{"n_layer": 8, "d_model": 704, "n_head": 11, "n_kv_head": 11, "head_dim": 64, "d_mlp": 2816, "vocab_size": 16384, "activation": "tanh_gelu", "norm": "layernorm", "norm_place": "pre", "norm_eps": 1e-05, "positions": "learned", "qk_norm": true, "attn_scale": 0.145, "bias": "all", "tie_embeddings": true, "parallel_block": false, "init": "orth", "init_std_qkv": 0.017, "init_std_o": 0.0, "init_std_up": 0.017, "init_std_down": 0.0, "optimizer": "muon_variant", "lr": 0.0196, "lr_mult_o": 2.0, "lr_mult_down": 1.5, "beta1": 0.95, "lr_head": 0.0052, "grad_clip": 1.0, "warmup_steps": 124, "schedule": "wsd", "decay_fraction": 0.92, "decay_shape": "linear", "final_lr_fraction": 0.0, "batch_tokens": 262144, "seq_len": 512, "doc_mask": false, "train_tokens": 1345000000, "steps": 5131, "dataset": "wikipedia_en"}
Each number is 500 + 25 x the weight over its row's rms, rounded and kept within 0 to 999. Layers, rows and columns count from 0. Numbers have three digits each. The size before them is the row's rms in percent of the matrix's.

# layer 5 MLP down, 704x2816, rms 0.0567, rows 504-695, columns 1952-1983
099:497498486494502485522511498498519461495506468535507527500504524503530470530482555526529479495523
098:533487483523473523493522484525500480516512440462530532519504506505502492515503487487482533482496
098:486509514502485496461491504516479485492492519465478536558494505495477488466490505516509496487491
104:505538500509522483484481473465537501500514471509522492492498510483474507485471498547478548532535
099:481496434526521515514481536533530529497465492493556530513502504519501529452514520473488486514525
100:487542518491505498470491484515457487488489507477518501508494464519516476530523523505495544499532
102:463477479517446465447465519529498511524548487506495500520501522472469479523492513478532481491489
103:539492474485519510545514456473490491479512494533475465487497500441526534559509535487505505528499
100:508522541524462477466485579515465471498494506510486480550522534526475537501470459505504532505553
107:481497491494508496526540500497496472529490503452497525545506494489488478538492500531478525469479
096:522510456508497508510520510510466511501496471446500469479512513472432458435488500490477474485514
098:490520459490492454495485457499522475480515464477509544538501516482537511503550544499504518492523
098:488518526495504503503487527492490495509486494492521504488521500505480484457530474491492544501490
101:517538475507518487485505457502497512492545500489516528511498489506518532487479446554545470482529
099:520498485483527486499472520503489534495490561511501518500523466487462480517514476469510502485527
101:492499474511518464502514499516508491504533467516494509456480510489480508481501533505540508495476
096:543491503509458538486497526484518524503518485498522508476475528480483515506481497435528544504493
099:486534495525503490465497514485518481518498529535536510522475491487474477461484522499501519535520
100:488490500476522520463526535504486499506490526528493530514524512466492501465459531516495514515471
100:489469435573485541473446541480482527516492468503470570460488507527512485454537489496521525501517
099:510492479473498516488531535492510481501516543521504491496461479520508497485490456472492532535504
098:502510482519478473493512549510493496500511507464488497474529491510507532506531548513480537492475
100:490475500524471512472472546519500463485501502481482497513519516542532505520501481482475500474502
099:495548537450492482485420512501499485510496515525487478522517481462545478546477543526507497499451
103:510469514473482513510467466529494465513492525503455473503526506484514468524515508528538516510550
101:503503472500521522511534489475503520473493495444548463508477493500524497544496520485494498507486
096:500455481498554497524477465522512510511478481511523513512463504524497500509487511481491506510540
095:526509480500484470502490480497472493555517521473514503514534505491463529519499493500470498522475
100:493486505489488414474503537475524493495470515536502538529480486522507463509503494512491537517491
096:524545472520486467484505564507486497512482494519542500474485497511524474490496517482522520508487
101:547506484527512501517515510514507514495494524510533485519494508493427536503519496524498434502504
099:482476527512480519524517510519493477489488509522443493494486444501485506496520534491502525511494
101:504483486468543452543482504521506526529487476510500532489480500518517507528504478520502512462474
102:483513486467504464518505486467496480501500457504482520486450495503500490447508562499491519495487
099:496487537468497484502479545514482490464475524503515509450520473452499531537535548539482512528510
103:529544494505477531498488526554487476529525486499498457482437505490470520455474496509508533517512
099:473505517495483486506499550493495502508459550518511450524485516469520514506533523477509582501490
098:489506491574534472500481502531509482523533486527475492481505479511465504494514500517468489541488
096:503543524532519470543503482507480511513499495492442467532494497485546531516489525469542476482491
098:544498507498499505467482473516522566519546479512516507508522514484514482511504537511533474495527
100:482483551486513531510518461481546492481505492519484504499523497514504496458499526501491488498497
096:511506480465494472491488472467506495426496522522492490499484504531449496552471495498495525498498
102:518518507535432489505456569508500508504487520520514483509505491506461510467495467487497563467518
097:519530535553506554487497483519511458508514511499475501483501492516497496506480464510479519528503
099:469519537502462467462501555477459461502527538501514521550503475527517487480463476505507514518521
098:496496469528472500498517458480536563473481489493484523504523475489529490501446478504499525497494
098:468501506458516514476461513500498463500524529472513472505501530497524488532494501485525519475435
100:481516501505438517500503491519481541493506475532508493484540507512477448496472505479509495501509
102:474527505493436463483505450498506505503537479485573520492536477464492452523456487490519505491525
099:505491532516502494503478474525483512509496500480479477564499522520464466500461500492474523523458
099:494500497490469502489487464545512487500477476483515495480515504472534500478465474492490478505546
098:499537506586501467500485471496504500471525493477484515483519472518502530520491523470531523500501
100:517473541487480492510551522461521520488488479462492514486521483506511478517511488511531495518478
099:484502473489535482496491528445481466465509558507479501483488521509523535508511484502536457472523
100:493466479527547447487468550471467491466553476463511478502490559525431503502520476494464531496508
099:498526497492489510545491492495509511486471520508496518532479483486474539515523473510487556495459
099:488478476571526494504502485474510494488531554533492483499490498500466512485522505514526420493498
101:502488488472486486476530481487506508476504469493464541517472512477485516511513475498493552492527
099:519474484508487486491511500501476458544488516550490507497545459518470514540520479507502498499501
100:518527541470524499506426493465458449505540497475501529489541513482478488509502455437482479502486
096:476445491502445577515478512520503474498483525522538455513474470533497470492464461517485491509490
100:481513502497475529495538535460490499490524512479473518506505542504513510486488475463528471470483
144:510515445538478543478508477566541498527532541480489530494481523508519526487511483491533494470520
095:525516539493564478491505498492555500502494507496531577500523505491485477474519533446498466477501
099:482432466475521457511520498486495514500505510467499456519468502524474490517524516542501501508475
099:474466457505519520501478500487489470498521481479529522471507507497530478516509459497513529505496
100:484501498538512524498491561494497520502470519545500508540451491521506491507476491479495499483503
099:492519487503557469502546491512468496469499504437486468489460507500530511497480491530530495489547
094:488484475549493495477533517524530491512491515471463544498515521487533471519501561469504569513503
099:503483527532504475514485463484513492496520497516498516494506472496509497500489473519490484499528
098:514489508479532474521512493495492491509480447493516506533497490514507505467464494532494531519481
099:457469483492489507507511502501514503523522478512517517510495500521539487495508509519496500431481
099:459486525472504467497528497509511505519502548508521510500486476472506513527496456509509493521525
099:451522491493528490498478470498506483438509487520499540489507493491420538523471532482516517511473
247:482474507481511506477485529476516530508509491491501510508485514400494480505506499518485481503517
100:483465518543508521507503535500521509499504468503475501530531512485482553456467497500497493476510
100:516464512510499480506483526519512438472516464480500536481474500503501511516506486523494489521511
099:520503458543531517491493450493520477443512486512498497479518511512476519528480476511515488439506
099:508453486491514504502463468454493501503477528503497479526538509493509504516463510507494503501471
102:448496502520467462465505558440531494520496583516504507459492497506518490520474516483507493531510
103:498487445515514486485512467512530486526508519519518495513469542494473506501478479500494414517514
102:497472495515508516488509435480511513512511511500523472502501529478482533477520534496539528492536
100:483507480479495471507511490516522533488531481493505508486464489514526509522475481467476525511490
094:506521485494472548467471468514525531489506543491486491498488529484454534522504480531486506521496
096:507506514514462510492531497488499537494479535532479515482502448482562511453497513517515506490521
099:537494537483466446491518556533500476503465613496462509482520479489458501479502461484534484483521
101:487529499522482471511526545547496508474511513489495482464500485477493473517538496508490489477548
100:476538450510536501516518498521474520501490479500509544480483514534531510499523490482519530514457
104:502486505500515529502473565516512509499499475503518484522496485510505479530500468489536467535475
096:509548497503496521497476455487504485452486476509516531493505499486488510493477516514498500520532
102:479486523556472538497496503500516474472482490554468490538515510516529511504509495496511464481509
103:520499480518456500477518525488474523506519536499509493497508456505454508513475511461485506501509
104:510475504530502477525543513505516524466499494503518486487486500528511477485516494521509524510498
103:515500501453516430517495515473509525512482502520496463500487515488490517506471540458485506490519
097:517510500508502461485478549547502524522485488467499538497510477513517531491495503515472446519468
099:510494494498488530527482499481494517497523485571502513526523482514509514480501475494543449483505
100:486537462512476451515494461478470511536509532503424502502484524484526520461476465486491490489491
099:516538491469521514531513553509505568449524555435475507490503474502498520526530483488545477476475
098:518469501516560514519503498455504497589508470453518491550494459519493515498483479508515504489531
097:528468455498511516481498501504508503491518477521477518487493516498574452483538475495482489454505
098:539522491495515456516488517509486485491485466526461471468478502473484546513495513521490464474432
099:525522551476509471544534495529525524534519539513510460443486502469494503512505496491513516504480
100:531499497525504493493453483474504504507500494472501467509500484499525522472501521528493532471523
100:499516526511463458500460506511508513497526453494544506499473533498528517511481474514508483469514
100:538523488512506509515535472499480567500482523506538530494487498543544512489474481464512504458475
099:514466505491460481474484496522518522458500534479470525491511488513500507446545530477519514490535
101:460526527570480414481501525523519472497512537465514500513491548466518494513468520498527461490511
102:493509518522470477513507501517531531509502540509487488524499504515532475498518497522494449517497
099:508506455494481504495506482531513489498476471531500494494492546492522515514493494484497521491514
097:440502524490480503500456453496457489472507485505515475521507517507501501514480474509491444492503
101:497528458513454538518518467526507465475503536509521495539524494491538510438505546543511486481483
100:503456527506522514495526415480515495540471472496494468550492490495506500565486535492518480516504
099:529479488439466482500464550492506484519470460471494493506514518498508492526510535557516508519456
101:523490519512500482523475493542499494541493451497502506509427466500472484467486432509495538521469
097:516515462466516475510512494484475529502521513514485497494514471511533486515570517480508463493519
105:490457533454530501491490454532532512505471453514492487515441541488522523548472463481496530502463
100:460445494479529515482504503472474490441495496478506502484485480494507501515499493488521518474490
099:495490540510522526509492515517483527484551504475494491521500509483502447506454513475497542503462
101:497500514483476496468532516467504503474501510468526453504502511509543464523492506516496507493495
099:535499483471508488521486478527515517542511495517523517525506513469467516523533548517493491509515
098:491491477490469450484477463451514488480502462529484507480538491521497471521500456516506466498500
103:493489495518513557473476491515467461500514454468551515524499508484480496510547508498499479523498
100:521518487530476493482485547483454521490485501477486487484475498504520526480509501464476489487451
101:493471477528495545490509452509485517481520416521452494505432500524491501517518518516483526465487
099:506504514499475484479499512506523480492576472474478507512499469494539511467484504498484495522519
100:535476509491483542475523473472491508470484507444497495484552512489543504489501505465482521466486
101:465486474493489451541512535522526469502517493514515497493500531466530502503523527494470524532490
099:517491486493505552540500445520486497489496506440462530492511475513508470515462464492528495489485
096:435502525488433470502514453492489495562497531507471509536544485467503508505514505501528492491488
098:512484510518519523486503530501517464539500523495486518486484469473461520445500482464495523522502
103:535463478522538477499513501503487526523555527485499507495511511529501455515481465489492477484514
099:517510481510500465493488539468541471493489522493479475489503507503580504499474520493533509515487
106:472500486492494514455518526510480466484501479503471486511524516525500464506505507519496464522514
099:516495512486476464523463456538524515507509514506506506479504525514535485471495494481503500524506
104:487455504512492478499557514506501455500476495516500465477478518492512485528505505511506489510508
096:522521555495494457517500517474498533512467506514523493512505540473497534515504474507471444498570
098:502491512537499485507506480492505505500493476518502495532482505469422518514536495567484478483507
097:522530506489509546518511509467503474496498526508478489487492510520454546477492495499496515484490
102:507476483481501444487517464469526462500507531541518517481504520508500495478457443521468532509482
098:510492533510505501475515515525478483493451495483504500504469491474429517516520488512478495496498
102:481493527489495500483539524445527471468484563488525471523517465490560479503424504507516506518475
101:542483494510518549508448526517525465447507440555480491489505497502489521528514500495491535515500
099:499534494490467444501463466484529479520490502515556518537474538484539469493527486528505497494483
098:465517505470477562516495466521492506480514505536531523512532513528542506539489490485483543502499
100:512519501468483518478470492507494513495496452531501471505508482472449479524538498529507494539505
100:530504468491497524543488486522489474485503452480486479507517483505537493449481531508501482511460
103:501495472482514516487495493497511498517520487498481477468537486524485505504502502485505496505526
096:488530518500522547493515478504491515474533501508515446496481536505479479549501533503467492493541
101:499479515545505524506509497490526529476526461500487540513530503486503473443506559467503507477479
095:513494519472501513499529511471497487524532463529489501499513524509493472466507501522492462515510
099:464483525509496483495478489501493485458562499487479476479482505502514504554500497494493498565492
098:491453487504482441482480494506520535525497550478481521456478515501535514477493466493490492525514
099:509469517529507487513499513475508524450493563446497506509508480482426526518527507517504507484479
099:486508481478522516496485442516526454491500523522511484504547481473491551550523530461494504490506
099:505504494457504490499488498485468476495525520533532476504507478514521504511510465489503494468476
095:513479523519501472481468494478520464529484487499515477488491517515547532496538498519544532500491
100:497504454504531540503513463502489484509475413461512492490477480493499505542510489518510487483534
100:474495472482463525514500531487499504503466504536460550522511482511468503483532500517501480526499
099:497473492545500504518506442500490482517516483512471487484511486529500500534525493461531490498458
098:495536501509487500509469472492478510514475525497504482586529474520476505520497510490502535505516
095:504510478508488512474460534545505509521490514458502461525481529531536476478483489477539523491498
100:500468504504479433496528501503477539529501436490487466530477533492481528505505492506496490510521
099:466498476507510493489529439497527460527546452529476501501469527466509543474472500510479517569512
100:487461489474502517536522555488499517495481501515495444499510489496522504517488497479512485478480
100:486519509531526511533477474511550499481524488508488503484524489470489511494531503496492482486541
097:503500491482491483537449502519489559484480458474505499490507536526477545511459504530504467486514
104:464491512477523522515518496494508467489501472518449499498486517492480471479491517444467492493487
100:482510463489480468489485542472523488531494486542488482504541522508487494491506500486490502456472
098:488492525498525483508510502540525457533508482489484482493512522502568471505508513510513513502515
099:465521478496511520474544447522493504467531523467533539482513500509539495469510476535480525513532
100:501508516481475481498488498474495500489514520476473480486459459494502495518504516525490510468490
101:520500495477508484497485489521521494475481448556479495516510493509490505488481506498500532491485
100:514504499463546506490494474504529536509515480570515491489497502484513542537491550475542530500497
097:486536480517481478514530530492506497498492475521471475558473538507477519465508495490511478492469
101:499509491465543526503517511486526505464504467522491517525515526502489486474489482445532525536508
101:519505498555496527518491525495496513506522497488516491525483512519504524479486507491491539520441
100:489496505533517536498490495477531545489475502453452507488489452519506479517495510487536492501476
098:507486503497493517532506528506472514495464634529467478480529450510490490509497462492447499493429
102:530460511517536468533541459493507472480506528563501535489473485478527531505528520492505471490495
101:482527500528511506468512486492503512508522465474491510479526515497465483486534489497510486490463
100:474517464500535466541513540501535478501484454555481486523515494517507503490507509501490518525498
100:542507485464556491477513528524495516471512498531504565480473543490488505500481498460521500515496
096:494498498525492497494491550525480496497537528475506498475515520491502532497539538514494521543492
099:493480502480528478480528521523492516513501518512513473479499513487495507498508508494503474503473
099:552519499486463455466506526508518466484500502488470506509530498469447498491508499528507471505495
100:497500527527456523523479491518460493472459487485482488498472516521451499537448492519458477506489
098:505533562501492542509513481518486502480492482456456507472478492498453473536541490495499495539529
098:496526499506456558485461513551492490530489487467525465534503500483494505515511512471484522495517
101:499482526479477527511472532490484475520507515508524513450485508514518495510484506485465464519525
099:528482465509500516498523490543489507505498470479505508496526518503519468477515510459497509503517
098:504542470557483473514508519517548529521478547506469494525480503508524481488448512503508497451481
099:525484487481487534498470472522504517467529518477481466494486449520531520485500469487471501476499